Weights of a small GPT-style language model, trained from scratch on English Wikipedia.
Size: 10 layers, MLP 1344 SwiGLU.
Architecture: rotary positions, no biases in attention or MLP, untied embeddings.
Training: a variant of Muon for these matrices, 646M tokens, 9855 steps.
Each number is 128 + 32 x the weight over its row's rms, rounded and kept within 0 to 255. Layers, rows and columns count from 0. Numbers have three digits each. The size before them is the row's rms in percent of the matrix's.

# layer 5 MLP down, 512x1344, rms 0.0517, rows 407-511, columns 224-279
097:115174103094109183132154112102156129149103118131088119136116129086107160156134167135136165060080117138175087122147106175117171105087113110150193132174147111143127088132
102:103087163113113162087163104074142158138143165107136139118101205178116079203090129128156088140207186125126069080092108175148126138101135118191128138135124136108143149163
097:119136120124183115203139159071124076109133113185073148104140095130173145102094123117070155103104138105158127124155161156162131201124148067099093066128130103149117098138
100:078083137136122140177142162195181169104102134136120176144139139101099155197159149102135161128139089158092122056115108153069125142166164105205157170097108127117121182142
098:107109150090100144119105114099121127128147123211135152164164157122110122121128150106143123143047163110103182106114158097126082131159140058217086122102179149127141125144
097:145176189178177060093095122140115043133120139103142109177158144134110179095147173103171095186106099145130175119164102132100096121127105156146173183142107134094111147183
097:102212129147112169109177099123138167085105079134118165117196117156119096110107099122138143127170125151102098221118173130189145115107144135114082055143159081141170109105
098:105116129143098135140167097109120154141173128121086133158123182115140168078104213122043116130101083110087124143070061118164095130136132178143117108107162077118141159140
098:121159122113169143117108147186118081069115110100098175067115189185112149154081113173126083110060143087123163127110143124138185103112133100153136141122139149177211133153
098:076131134122128128104165137117072125087127074163106137105163138122103116203082143085156174110145120153156149124209173140158116162126126195063139082137095161171151146114
099:128154136133138158114132124117156127144104216133122100070128148133123115146079139140174113131142174095125098166168082127087093106074144127150176139134110163138115125140
111:127155161131168099159130149161150132166152110153143144116066148129131117118124127163113105116125132133117188159108112125105128130089139151109137132103109117044119064117
097:073108135138080144155121110148173078135104125172160109118122087148121126135178118166213153119126141116127150105105166087100117128124138115133111141177127198137160195143
097:071088160162101111150145136129166167121185071150058179147103154134140072170119134136088099147113144138120101126140125134111130103144083141152147133168081130169128140164
104:102139108143131151167157138090073055134108139164099171107067122154146113098118116152133135137157120158078085165122144113118144134128121142190091128106104165114159116109
096:076116195108197077071172063129130149133106095160162064076120142116128114144110179185136130149135103114119096133104154107165096121144135065139125115147116146139133101163
098:173153140175143176184066134155138113167117074174148090150144113137090171167185124178115090094103152109144141077097122079143139141130121144078101128113079045127155137160
100:153100130116118164087106153088155129087179076140155141146103090117112129145137179157105122103136155111110174083130156068142110111152155098155107105116152180111180199109
100:125103145111156101166136107189102230162176175201122078173140115103102109156075184147127152137134138168095125160097109112162127166110085118169125148124053109158109153138
099:144115104163174075107067140104132137129143145157117084148071153109155141115140090114065118169080176055184094112099127102182157103147109176160113066144117103100153136110
097:109204076144119093123112118125086106188141127167098109131110064105177198160146098191171132151068121174112168155077121142187156125150161090097143169110158161147146145108
100:103136049126101131129176109101129178175105194161111104131175144136145175104171191154156076109165176113187145097166106116168055089099119150165081108150136094115132112155
098:153168163069153156061168123182149113199144147087151137143151146161133100114188135129119134148118129165131101133105150067085195125162099159052112141142087171115109153123
099:056194072110086092100141098132171113082139104131150125116180113082104108107130106098129142156113081090103163132102126055139136135143099138129089121144078145093131119123
102:123126155120094150151110173080073137155118182100168100145084154124143150142147112132133156134131061143170161109207113149164149095127118121140109136072155107106132102086
100:146072194162136107104133149146148158111096118152118151115088114161134130150099151129122141069164128097089139125156183110099124158125151151102134157159151116110154084100
099:115124142115160149087120084118083098146118129128104127154160110138125150081127151109136150107068100104140119153122128113099146108084060132131114154165123182130112126118
095:108120126112051175156183188184146145122177111131136129097110105110072118176071124123145126116123185128110122133100152157161148156078072140125104160110123142169132118034
103:148147166126108126123131116128126119126107119166176192148172081100087116074099111169114081124122159110143151129135136134115137116098114147159119157168133160136154139087
098:116092133102124112156110109102100173097101114113130095111141167173119097109138143062091134178149121172041106116144159138116138160156184122122122071101104133092157149128
095:127114146121147126100091103061187110138111070150073142137150201149098140081166158120121092132114173107131129168084070119124166143124171159088124148213127119111135136117
098:186141058178146123092054123134153125101129130089174130155149133093123106142182131150195064096139149091150150093107160173097092115142142102090167110102108161118092138158
096:113097160139105097110139059094130171105167121157102143145124111090113157089136106088135170113183103135146135150118121084091117129117132141109155150119130083154125121138
102:184081146097197061140144133204095135100115095146142132128128137119120111149132077084090135164099115082092113093115110097083119114160082170148030130135115136128107095163
101:086162096152129159123164174095113144103173111117152148103093126087116140126111149131131121124141124085160139086134149134095139110085181159228114096041108114154117088150
098:154139086071212183122081081166120129174094156080120158098129176092121137163138163208103141097114155172123066096132100168147158171177128110124144187060129159146159126114
103:124193086195146176123129130107076173134136156149115099146116134165138120105086165154112128123161143107197140134104090136116093134123118109106166102168124165113043117169
099:085157095089154111137142124121146125115128168148110163146153137127120128100121124144127165134138098123172105083173120141118083134170177114135101108163155094178090139135
101:242127130146138104101121152168160164074107078134123121064098118174126187119093150160065102160116079154124137116146099115082158105103086147173130087141082172168155099171
097:135097140185173104142124143137162154114130122158111145105138179054167127092125119134137121178145062165135133108105118164120094179030104220087134119169116127102144130157
099:103122154108106117136127115137111079133078100138129209101058141117154139119076042115088085162158144128135173124141134115120212090193128153111160065125121052097107093131
097:124129146139165140122095118114115070088138103143048096168127135136143174077146121143058108178182088122113109125117103095137107063101113150106081073098120129111125101146
096:121142104176063116129095117094183111160121114142111061106162152158136144103152135142114164121088108134108076185131115143055155118092157135096105133109109169174079118126
102:117091103073124127123111118102112115109134135147156090148110118127104167109107069124197135168110154171135110096144152157122098188166099106107139185147117145145133180147
099:165152120148112168106133144130104095091142095067159121137090151156154089111111127092132101158111102173147062123086151158140119098147149079131137196070065107157128186110
098:207078109138123116091111107127079110092191162178100110098102151152098186099158134188127121100152181119125145111083092093112122120150153157137059094087146131094132003144
099:142120107110140132163129090110154080186125121209116101121101138134128158123102127110127110159121119171148166117136148120107126051132130151196109137120148147168097139117
101:166126172111134150138169142118091118125113055137073156138139084117163162137102107132097077151099104096103101169120170136182134101185165143129034115076098128123106070155
100:124185111153127119125181164095138128084158135097128107077171059195154156167126111104142125116152129121101106130108149079125076065125138106156136155105174144167131045117
100:110115142133122092106152011153144119102144148103108086164174125136157089136146093128051168162123210121178087131093114187166055140096170153090106138096140137157129120132
101:143122135092103112155193112142103091092089133144135121090124133152140145134160136106122094155144192150131143145174150130109148121097174096159178070118044127119099134136
100:115124120118168137120160079122115088121175137116115160130119111134125198144139168123141149122100064168136141095155088136160105227054179088144123142142122158109128091148
104:062099112067100073164141063149110132158175134106173164125161107096147073158090114113100137147129178105147140121172156127142125116133191068153110191154191154133036168093
100:177103114087146190056016125074052143104129114100083142178084162102130170131072117146136088132168107095051096107106133169125184118174138082195109173137126142081103147164
104:114135111092180161131073143169148133095116161167090136078097101081150105117140095097129153125102166052134124136101120154161161164174126136131086065156127172128106121146
102:074097139153147124071217162115150177141041129118137141142131122112133209151109118160119080155108018121115132142105100083141148133111170150185073096138146133159124101109
101:160122161126146217176130141081119168112122193178085116074184068075155139140158146148133139141149124142113147080158159130148131119192141123163158107109081131140133119108
099:088128081151114079122151078114112171136118092152238164162156143142142076191091167148144104131148167109139105100127141175134158100146158134048191175169095158132134118132
100:145149174137094164112169083129165048138147123131121105135118099069112132128121080161125125090093087126078124149085142117148116154113100113149099136112200243146137108140
099:120141154173152124120118127134146119155131091084181076177119097167125116112144100155094123066129145086111109197137097135216116121142145104080057093108115144082145127128
103:068142065096153134185097164087133068135120148179135179122102125117148120083149138133155145150149134126117124103139153133114117137139061079150139094115142082138111163089
102:160057161171075132137041142143062099145113154124135094126157104101069123119098134116116106092064119133138141126162138099162156090091153104183132101120125046135152138087
099:123138120116102100121106102093152216058115099136171061093148095054131081143112157153119127124167141102167137107090175128071162174150027112127140110138109142034114136131
101:096155179113120147105169106138150102142111130224166128106104125139115165143149093078151128090091097148147172153066166105116159150182183122167155096120153153125120136122
099:081098088105129123104126059122139126087218178105111142136203156101159122116162118104140114151110077085147161139114134150110126141134062086187105097117071144121141156160
106:149159107126038109081177101142120118160122151198157159125107151161130120119112160131169134135183159159140129088125157166207113126129166124179123114139128162159128139124
099:086123154094158067180107105149100052138122160112101131086122121148124126124112089088121101104127163196164146079069129095159121170069157136191102098149184097121187139184
098:110131116155127106179128236106149091122163102035121180146156125120167081148124103137119125131135109170116126185151102131130123120113125129125162135125105173129114110111
098:100159138116163077119118182100112126102122141157147118091092153099103179102120147062082089121094154099133167158170153125108180130145146137033148111121126181146146150138
099:095119149101106108137123126224112067104074118125187104207151151118118067132115148105162082122143119087055133085192080104156100148135083108145103131175132143105139168128
100:080169143165172122159089096167164152065138116184201200115116120082107148096142167097124141163110172072110114132058094225131133101194093167088133128130137073076108091120
098:128137091103096109106093124123179074108075110112102120040099145152107060172126146106118144131104151132115143118175173156190159106135076096160163121125114130149131180118
092:127128156070080108160186136113158114104100171175137140149121081089133187083127152114124142097142194103146134110076103136108178171146124175125143103150189158117072138111
096:135079088108149111137169157149158163113135071133157114136161147135126157154154169164129118132143127125135150115111145098042105096159092159139140151150165077115132123094
099:098107098144112090109153120144093095148179117105148145102163099069165103139122075166121128066125115101050137083152112129143123093156125172165129154198138128148139081117
098:151207130126109125063099149149083145168144133095165181131172125144128131078145115093132121148061145101127145118040112163146142145137159153126113118171111090121145111113
098:141081142186119105109153171154131126095120098142166076111118209179161050127113117057082092182102188058123166084097134127096159094106166143178118095080179112213161113165
102:156172102173085104118122111122143110146122095131136125112111180217100164139186153195104140135057103163126137132202086168139106160187156105114152149186161147115153139170
102:134106118148051089079172132099114108114056147116130151113159127131139131107055153146172125144107106110096128117199171060185127118142148070131148152118167133098112141081
102:090120076128147141157133086108189113083151076120163118132084111138103103118111163121138122173102142092172116159137185122152197110142109144121120122123117109151120141185
101:125195110144145104095102133151133107163133154116190124161058138108128136102141177144130167103120102091095159155113141125157092139170121160109096141055168132122106158156
099:133108095137144136123173128166030082131123175109139160145144081095115173118127191148095120143092087183151093137097110116157100100140166118183122139200145155084144142140
095:080095093147094100128175115115192155116088149159131086117160085102094080176156124082102184111124172136111105151084158114119130171119147149102152108177099141133138160125
103:168101088157131104147111083162132195151054142083146141091149092140116101073114100126135144140184110146136162152099142138152175138084147157148140134149115153097166152116
098:116109204102153082077121122172161136132101128117121071169127136218169169082124101123107113129157139195113161154084141140082127160155093161170173188159104132137136108128
102:120143150146161138124124153120150183132102117112089109167181135098183077137126171085137081152140140186101144132143109185112146156130106174165142090114139053101140164131
096:146153115101116124164115140082144160159054092142178123124131120111170144137075107125158134167151118145147103092107098136139107117100059118100144113087123093084145150157
096:110134124123141146102127123117139125103096141151095140132163204091106138147127145105124119091064187105143136173140163055123173159144093126126144107134097195122114141116
096:134179090148156199066123110087131133089083137098154117156128186107106097129125159185159054136104139164183041170100110114018155163146131096144036167135145138105125078138
100:142126151141154175114096141114141136035127157179145094083167131154128157143124134134079075138103158110217137128181148075167116112100131157085127135150121152114165127136
101:117166120126083118156087101197144067136074095141149161161166147136143115189151061115097198116200143150115166187114090165178164084074103179160153051130164118127145138168
101:183140151133125158145116129102145138144134167173106090160084103178152083185095095060085133126101125110168177123080114145126088067112161168130107097137158100119163122111
102:134128139134105111092150101064168151082149162113142132132200157048115127076121126166153140158095067096118122195042148176100094108162153202121110129148143151162153112131
104:076136086155121096126097095108146166105162177132097162126116134062130114122067126089134146122092102047115222152130143148076131136104108159135102139149143055123158144157
096:140207107126122111134108105195150124134096153182112157133131147114119134221113113131172159107066106140125132120119157068131092153161126142070101085170129140181128129104
101:109121192160169154080147114141136174133117127109083157086142120134092143119112125112149154157159109150148119112061117144148157167145132139140125132122139079195091126070
100:133072129093129148178116124142122129218126200087193077154065130123122147137117114110146156169132114112151102097163129145107116115091097155100136085125156141147109150099
100:074117069155138150111078118143127082078176127158165093114111143090103208123123154119111105123118093178104113156095108190181111101110123191133130108163122104116116178129
101:103132082158120143153176070072132091118103147167137153069157112103124096104145185141102124125152114083127129079107092091100157071094143143120156185130150108071137108127
100:115122123116144119156106139144164157095128148106090184123139108106145167122123099163101164122137145138148131135129135091116147074159119157121088095123191160119131117129
101:130114102131095062134120134098080097163177120100135146148124095108108146116160112181143173118087148182116154104103160140201192142177117144126200105072209095109210109177
098:115151102155142131161100091115130138208101142120088184140132096128136163167169170182061179111124159161143123134170134122103091104177113167166113119119114145147175182098
097:105074157147153093125171028212099141140135158122136137134111083113098137124116173138097157135104037120124110094153118135098073158132101084151174128126094134085076142061
099:144101157172138146136130127140138136131099145159160142096176137105141169127149126134143157148153156121157048174124092129176073112134144087131150201108131169106101097195
097:145097088170158125125158122124148114180172142088075154211136088230114174120151094168162145167104147139137132174126110119137096088163116094188159132072126114115169149119